Part of a small language model's weights.
Size: 18 layers, width 512, 8 heads of 64, MLP 2048 squared ReLU, vocabulary 50257, 185M parameters.
Training: a variant of Muon for these matrices, 853M tokens, 6511 steps.
Each number is 128 + 24 x the weight over its row's rms, rounded and kept within 0 to 255. Layers, rows and columns count from 0. Numbers have three digits each. The size before them is the row's rms in percent of the matrix's.

# up: layer 3 MLP up, 2048x512, rms 0.094, rows 192-238, columns 0-63
# down: layer 3 MLP down (transposed), 2048x512, rms 0.0873, rows 192-237, columns 0-63
up192 105:124137133179112134131100121129090085133119150117144101129144103123169136111150136109110063154086162119143130136100074144177129080103111114099120154150129143114123183089137160163155135146117096
down192 099:102108106137141159128147149090104102109172113143111118144103121139121156136161157157158125141127124160088126108139146143167149108132116148130130111129115149148118152105138168135160112093125123
up193 103:112109126159074164148136132136111110139134127122156074103104103161123124176154137102137103131139121115121071111144133161120086141116122127140150158121119141143121111118098138142135134107107148
down193 098:114148111157115137116108108153115178125114158143126139118133131118112141144143156125151123117130140104135092159148133132134144126097094128155119129145114155126117169149119145113139098134124076
up194 103:129129118091133133160155173142097110125119132155123140137125155147129131180136141091161071110151087145087133106127104109120103107125140124151154131137150159132155109126125130121096147145120052
down194 108:133120167156123122116134094132120158111174093143088098100127134126117130112137138094107133140139128124116144125115126103130104127135090175174174078116141102124138103147146120120140197104101142
up195 096:106140178136152152130178134105151116143114150124139122133103131105159134135132143151123134121111149130121144143147179135119161154137123134130136126142124168146105125125118148136116114117121093
down195 095:134069121135153123137102137150161125119149114120089144110139128114127113128149119090125161135117147140129058177142156102125095100147098146084145087107153146109146115137148105121098134143136153
up196 104:139115098117084134095117129154151118133154140098134137139101126127071134162114130151150097134150147150111099125132118127130145125149111175150134103141135095111121145095155132161125117140172144
down196 100:125131112160115115185154123110181131177166144137150147121148124169129107101149142133157140123123184141118115153126132153112103117135126121146107147103104129128064115153095125136154152138142110
up197 093:115137135141160144139127124103096110174121157096113100105081159117153153124089156108129150147117129109157115197135146117101090147134139160130124129093128134104083137141135118142116172151114109
down197 103:134114132116126136118135167144170095172156107151175181163142118158139122127132129104134149108123105117146124067124134120146147103106088129121138145093143112102099146158121165125130116099148119
up198 100:072119128084114134187132156176134115087143081129081150122119137083110091105137126115119116178102150134139142131135148130125126113146120130090154089152165129130153134061124132157108124176101117
down198 102:126137141177118118096120077128132148121095101145146128122126127125101142149105114136137121113133131122138170081134124158107103123102132116130145123140099159161168116110094103168130097121138156
up199 101:135106123123080120142135090055132137126121125110119105088131125116118092133083113124148132152091083129110111142175116136087183152129164097100094150165127132130148131118126096163138135100066107
down199 104:108136147113147145117125156121153088140125116133124147164125134117113144142099136169131106117101108121133127132120120151099172131114158109110162137098168113139123104096115170100115131092167111
up200 099:137137108132097125100127065133139204158085176140146160119128137143116091159072130163077155099151130130176155153135100166162153076101148174107135126132183104130115094121085108142144115127110131
down200 090:116101094133115152125149149107099136129179110168159111166152162119115082095182133092137136139109148110102114127127127114140111136104113145133102133166132121126159157144196137122157163119123084
up201 094:129103146182084170116092119147123171123120145157121121148118189115128099149110133143175138106133143150139133129145109111107113128122143116127106098117132147127144168117125114092078116101126098
down201 093:119129107129154124140129135141129139143136154098131137112100137133095099105152134124151106097129144155135120089120154151056111135130152115096163110105173144107120077109146124162159098150134124
up202 093:099137172162184112131127102171158102099148183147112131111182141158136117168126111137118094145135152127104114139119127107105139085113116133170123174138147098180137109122115130148104145056095156
down202 097:103164065146124082131127181100063118127103124089124131097136164125144161106163157142165112117153118125152146154159160096113166159138146114084100107168120125105118171136152162095118134176149116
up203 106:111142156107131117141126136108176100128136147134119120172123148152129075163162136102143079106104181112092098119149106084123182173111102113116156140077151114164148135100107115150115120138128099
down203 106:094128167150090146107152159089112124106121120146145153140168129136133113099187116114097132154099121116136133153096145111115142150106138107131148101094111136118103144130095090125154159130138108
up204 102:132123116141106129134157128097146147106095099174135163137098114064110104158104115087097103116153180104148085154139162162115092163134189104107113125158141158115137141115116119164137125091138160
down204 102:128145134109152119132145102154109114129144167137084117166140116129133141187131133126163085087143147158119095148148145139085085104131124103132146098106117110133126096081105146142139127111155148
up205 102:095084142160164139152181089079129105123093161135133138105117122103147100115127157128122144135118155122151152120141171123109104169123083112133146173128139088160138130120102108098124104078138100
down205 098:108127152110099136148065141158136137155120155106123111120098152139111148135139148120109122105118094136105147125120083133144127093150137136152100142068102163130087109081108143137132098123179129
up206 093:178130154175164149115134165094113134116118152121117121137164140137110090112102141124135084110101139115145110128117143157121146112131117101135148138096101120127123131126091109086109192119127147
down206 103:105152109084114126149091136119122132113152108115144125096145106128144138126106137124093160110143136130113148135124109119173142153118103126151162130111107110123115136129107167137139087169115151
up207 098:143145140139172143113166093094172136158139100140094155160071119169130075149158168138092103102098142155138170108110142128066122110131097095112104137085103135125150144129121124078127166145126150
down207 097:141143143144155134108147128147129112114154108114136136096132123085137174105124154086155149102101126116144114145114131120152129073097168123144131143143120143135124178088107116134124073092151111
up208 104:090100155122136165146133122121108146125152128172130139104151137204031147150119079120089150122094157151146146122108103128139124187173104143112133106117137107128098142139135106173109118122113072
down208 106:132139138132141114114121116125061165159149118136103136099142143139109136125140108132137129079117101141154162119127120132133120141126137127136123091105122119110146066144102093122084130179113108
up209 098:118140137115139129133142125120131150118090135126157117155112111109170088059126130131075153158115144098112080130132114119115138126140073114119113144143102145186170156141127152093113161122132109
down209 103:100152134141123147115160105137131108114192148094151116119101111146138126077117089101085121113113132173111105128165094144163094128136140162078125109116127133128084105127143098137128139145120111
up210 094:115117120149140141138135094122132123139119090121133135162093113136161133125113121133107146126146113156100137170171136108147143108108133106130120149136109165134117104090164142110150147136142097
down210 099:130108129170112122096138151157107074083135123120147100117143181147099169152128169137129157134131177144141154083126089124121152142151114114093121133176124129072120136163117083165144145136171153
up211 094:091119124124085137141126126134133150146079139118131116135089135145104085142163116170116127104125130127150130101106117115106136147108102160108100123144132120135073131122106161129130078091099120
down211 095:164134164113108141169155148154141091096104143129107123129160139081104087130136146132155108109120141078083097092107137092101172168171132119106156116140112129155093141137121147111134180123161131
up212 104:135091134151123158117112138140158139121139124104140128171121152148136136140160115109130122120170149156109100126136110133140149135168113099093164104149146074126150150155123118149097129088121098
down212 102:145109151115146141159139095095088121065141146144127084145174096103103117102126093122162150151164148133139117091101133132140143161120191160125132114087101115118162143133142119130110077092119141
up213 109:138144149145155116134141151122112145131127171120126085110136131115111133095138141130144176142122138130097128136159106112163137094124106111121139152135127112129142115069127086102091138126124149
down213 105:134175124130124171080168112069148094162105127094119115111144142123108152197126146160120141131126107155153094126105152107104169111109113087133114073151101089110102083132144138114106147101095163
up214 105:144113110162102122127130132118127106176128164096085116137094141153074116165110133100122107107124099116137125103123151087167121178141106129154124128127150140190126111110126121120126120150161140
down214 104:145120154195088156143151151147080121150123184100105135174116135111162121109111100126150139101159133134107130140129159138093169145122113114126116176134126137161145104143114153134114138134134123
up215 100:126148108185126090140138093087115098100152109122090078137100101166155124120121122114130119122169139126188111144135169167104099085149145117084137136129118124087141089107176140154131106104115122
down215 101:094154146107127110118150097150124147158141099100130170149142142133136128146167145099144159106127139143084188118140123143135132172148114123168133141165120145085101117082112127118103170111115094
up216 101:140160140127168130157154174154122110101136112138146122103101164116138136123122123139138077140174144105137094144106108115159142114124118119129088144139192131077115163132113138139145115140108125
down216 101:125105119142093118126115104084115151103132153138155150126103121187101151132109151100099123123132145155143157086121203126157118161098159143150143145133136097134137140164172121152134160153136169
up217 085:127110123117142126142146095155123156172168151163127179087147137106145084127122143162122123114123148135156156102086120125138159168150103127163150138121102153103119138116144104107110171121136130
down217 095:100126112118121143111148120086148092101090129114119091154096150164116180147147157097130118132149146116116108153164127099112124112106142085100111098136147124123135121145158153126137082132148100
up218 104:122082158130168104138119126100121124162125097147095099121130154108116069125095119124157135094102103138176131150167140130094138128114132139119159150125171132159113103155136099096082086116123128
down218 101:109091185117148123127137084155149105095136129163077117136112151109111178136088125121150135117159133153142118142132139164125173174085087126103174130178125155110146110130139104139139168139146158
up219 110:082129194089144146157133140119133136136117090139072115100112136104117224100120136133113148143102095153146181193118126124129125134130117151159135131113133153140134086127067147149111111166117144
down219 103:174144088100113139181158129136117090113120149116161118147129093125099154116110147137108125148119109113091121140133168106128129103093124129096132121127109136146125109135120127124108117109084093
up220 111:099119150106155119123113089118093164122130128105047105167122096129153108124117143097104147154094104134108132160114118158126099101122098175063168091100123076122116111146143135143097127106108102
down220 109:112148118124115165127134067120120121088143117084147117117119114110169118136083095106089139141092125143139114103131110163141103103115100143137115116089104085094096146152112155109122128121144156
up221 094:171124129131135112080094107113116160147119149159122127111139156168194160186160115156124134143172112100108148115123153129152137134163083120107123125117140099156084145130097147074157123099147111
down221 097:133126122123139167098096152109147130133186110112135141122150107126113096108133116126123119142126129166163156107153114138097094127124143177186145100089183118128159137176195128164161142148135102
up222 093:145150082135115141147134126146144134106099145163108087103102119095140161115135138117154078123088143127120132102106123159137167117159161104147140131115166146116127096146142183109125128131143170
down222 092:096075145105147135092120084128081142150116118106112149113153087102154127105132115110117114120127138128114084124130116118135129174185142131118149117132083136108083105141109174137082081074123109
up223 103:148146126148136173135120138126182117125158117128120126138118149088108109159142113135150129119158109111130099126130123114130125146161114101165131132125123180151134172149140123089136139132128140
down223 103:079148150119164127156149145101095184116159113132153144188140152144131114155179127135104079127123122138094163116148150170148155159097096118096087107146122146094121121132106118149127141123117125
up224 102:076148103113141121149125107123115118122159110137124129117146118131132189130117096132095119123185127165098131049146156134118123111126114132143157130181120144133128115089090129135094124150139129
down224 101:121153172150127108141139133151156137166153142124182141121119142139157099167138118131135123111109127133112123147108117145135138131103125091129102109110136165141145140129119118163108135091097141
up225 094:146158124133113092111126071149121102132103121135162131101121118136153133155129107124145182108123133088152125161161141128135154094098129146062110062130123185150138128136179132141092152148107117
down225 097:151147125180138151115114109121113143124101135122150107130127124141103098173128089126188094136112147141116135114083147124143109130108174130163147130134087122115126134161170093128117114129121102
up226 099:068108132148127147106143105134128183159114120155141161114088092169147104103155148160120131120135126161131117110126165131109163148099125109115116098129096122079112143129139150134123105151102134
down226 102:155109161140138118170147158180131123172143123113106143145126158107117136108100100123117121127127141149126105122100116161140156107115117125151094107132128189102120170181142099208089089115126161
up227 108:111127063132069092117152099148142109104112101107141136131115124131117121153139121106122075099125075125149073097127154124158176098163102139133129140098132128097128137156118133150115133131121140
down227 111:102139118103096103106122139118143143119122104150149093125124097149121123120168119097142125129134151133132127126120117116132102128132095121159142107081117099077120131149109128152142132170154120
up228 099:156122135116143053175126150140108113107111126120092148123177038110129064121150140143132082103160128120120142108112084142135132077113129113112148106108140136130134103121147123150089110096141143
down228 099:091165120146123154152143158123122131164128153110167123161112075122132123095139109122101154150134137139163134136140146120145161151119108147128156148052153061147135134146125168098119168132161091
up229 103:127090070099076135124110136137100136143144085101117132110137092116113123149129133218129102118117111136106103113123100137079110117168129149061096091099133104193157156128130135199159081104141086
down229 102:146070127117135122121130095137139139093115095103120165113109154120096098072129120120127106107136118110177145108123082118106107138138116114111122123143124147128143104086115106098103136119131154
up230 104:078134068147129128115113119136128120139124117115135114132140137130121103173165150091155114112153161195138098136121128133118130112118104130113134119102095171180107105135148150104088116110130150
down230 103:156116124135113095132171151127121140162130164125123138138117100126116155158114114152148153127120110145081122121128145105206118125154145120123147151049133176133138074130144135092153107122068115
up231 106:158143176145114141102152082135123146107109103151119090060106106146128137147094132137132128158174097184143148148142163124098118140155113120097120159121097095089134132138108109139134124090110113
down231 104:156152111109133125085150096138093123122119132147113119132150153084089106121114134137120094165115128108136139127145115089113149150126148149154118155131103139140098159133086110094153124126129091
up232 104:157117161123137100140102149128130127152165124100109077150147142120107162155102129147160090128125125141161146121135113110136155104098128133169120158158140165172149127133132119152088115116156117
down232 106:178108151097152129173124164163138162134181123118126116101168066105155099115170152139163127152097116179105160129133088113125147125140082116131141150130103161112149142120129098116167104152127134
up233 090:144103124082132145149095143136152154072112151148133165109118133083107123131109117131160107183130153114107168142147117125119127107127170109120144131157128084104133125112171157085115114120111162
down233 095:092135111145170130127148109127145083134102103160136092153103133126142144126141144072123135081131089137123119112122138127123115162127134141116121164104175131147157109157145113153130142145160138
up234 092:127088160147159099129127133134102107116141126160150094118123145107144072156154128060109147114135112116091110145131098091117073132144141089122135138152155103118119088121159161143104101117125124
down234 095:111151091123130084127140132131062145123105161085097129112155115141121166128114114158187092151124115110171138112117116133177141131170100148140131102146132161142104093109088154157135126116194135
up235 097:139117119170119176156147131096171154077104100115159132121118106085141110111051152153114178105115096130098139141107152132186099145154160120174093155139116124127126124103095136142078097122138130
down235 105:134115099164115135109143128152073142169150113140180141152103185148119151160142128145155106155137191136137143130141106100116101147150118118100110126178103152129124161119134136119154175187196161
up236 141:122123118138103151146098105114135128156142148136158130132169161112111079127127120126124151105070099096129079183112097137125142110106123135082113143111127166151149108105159137114125149114150141
down236 123:148135148110125115136104166109119174169139120133118132129143127166136121162087152154130145117129152124107110118156160093164089141104146099135119117150125191110132136121102103135162148138147120
up237 107:143141118168119169157152118105065095134112103121133088159093155112123133121120117108160150142192155162115138145080129091137081126078139174145123107136137117131174114117124121143167157131146117
down237 100:175113073115096113122123107137116164080127163107139131186131086113152080113090141128109143177138134101102151139139150097156095151145121143126117099162120132132130114150185161122142153126121079
up238 101:136109072116142123148115125136121142120118097093150129162113114131102177135116131126112185101124114138089149125122090126174131117157161151121102129147121139122141156146136131163095132134122117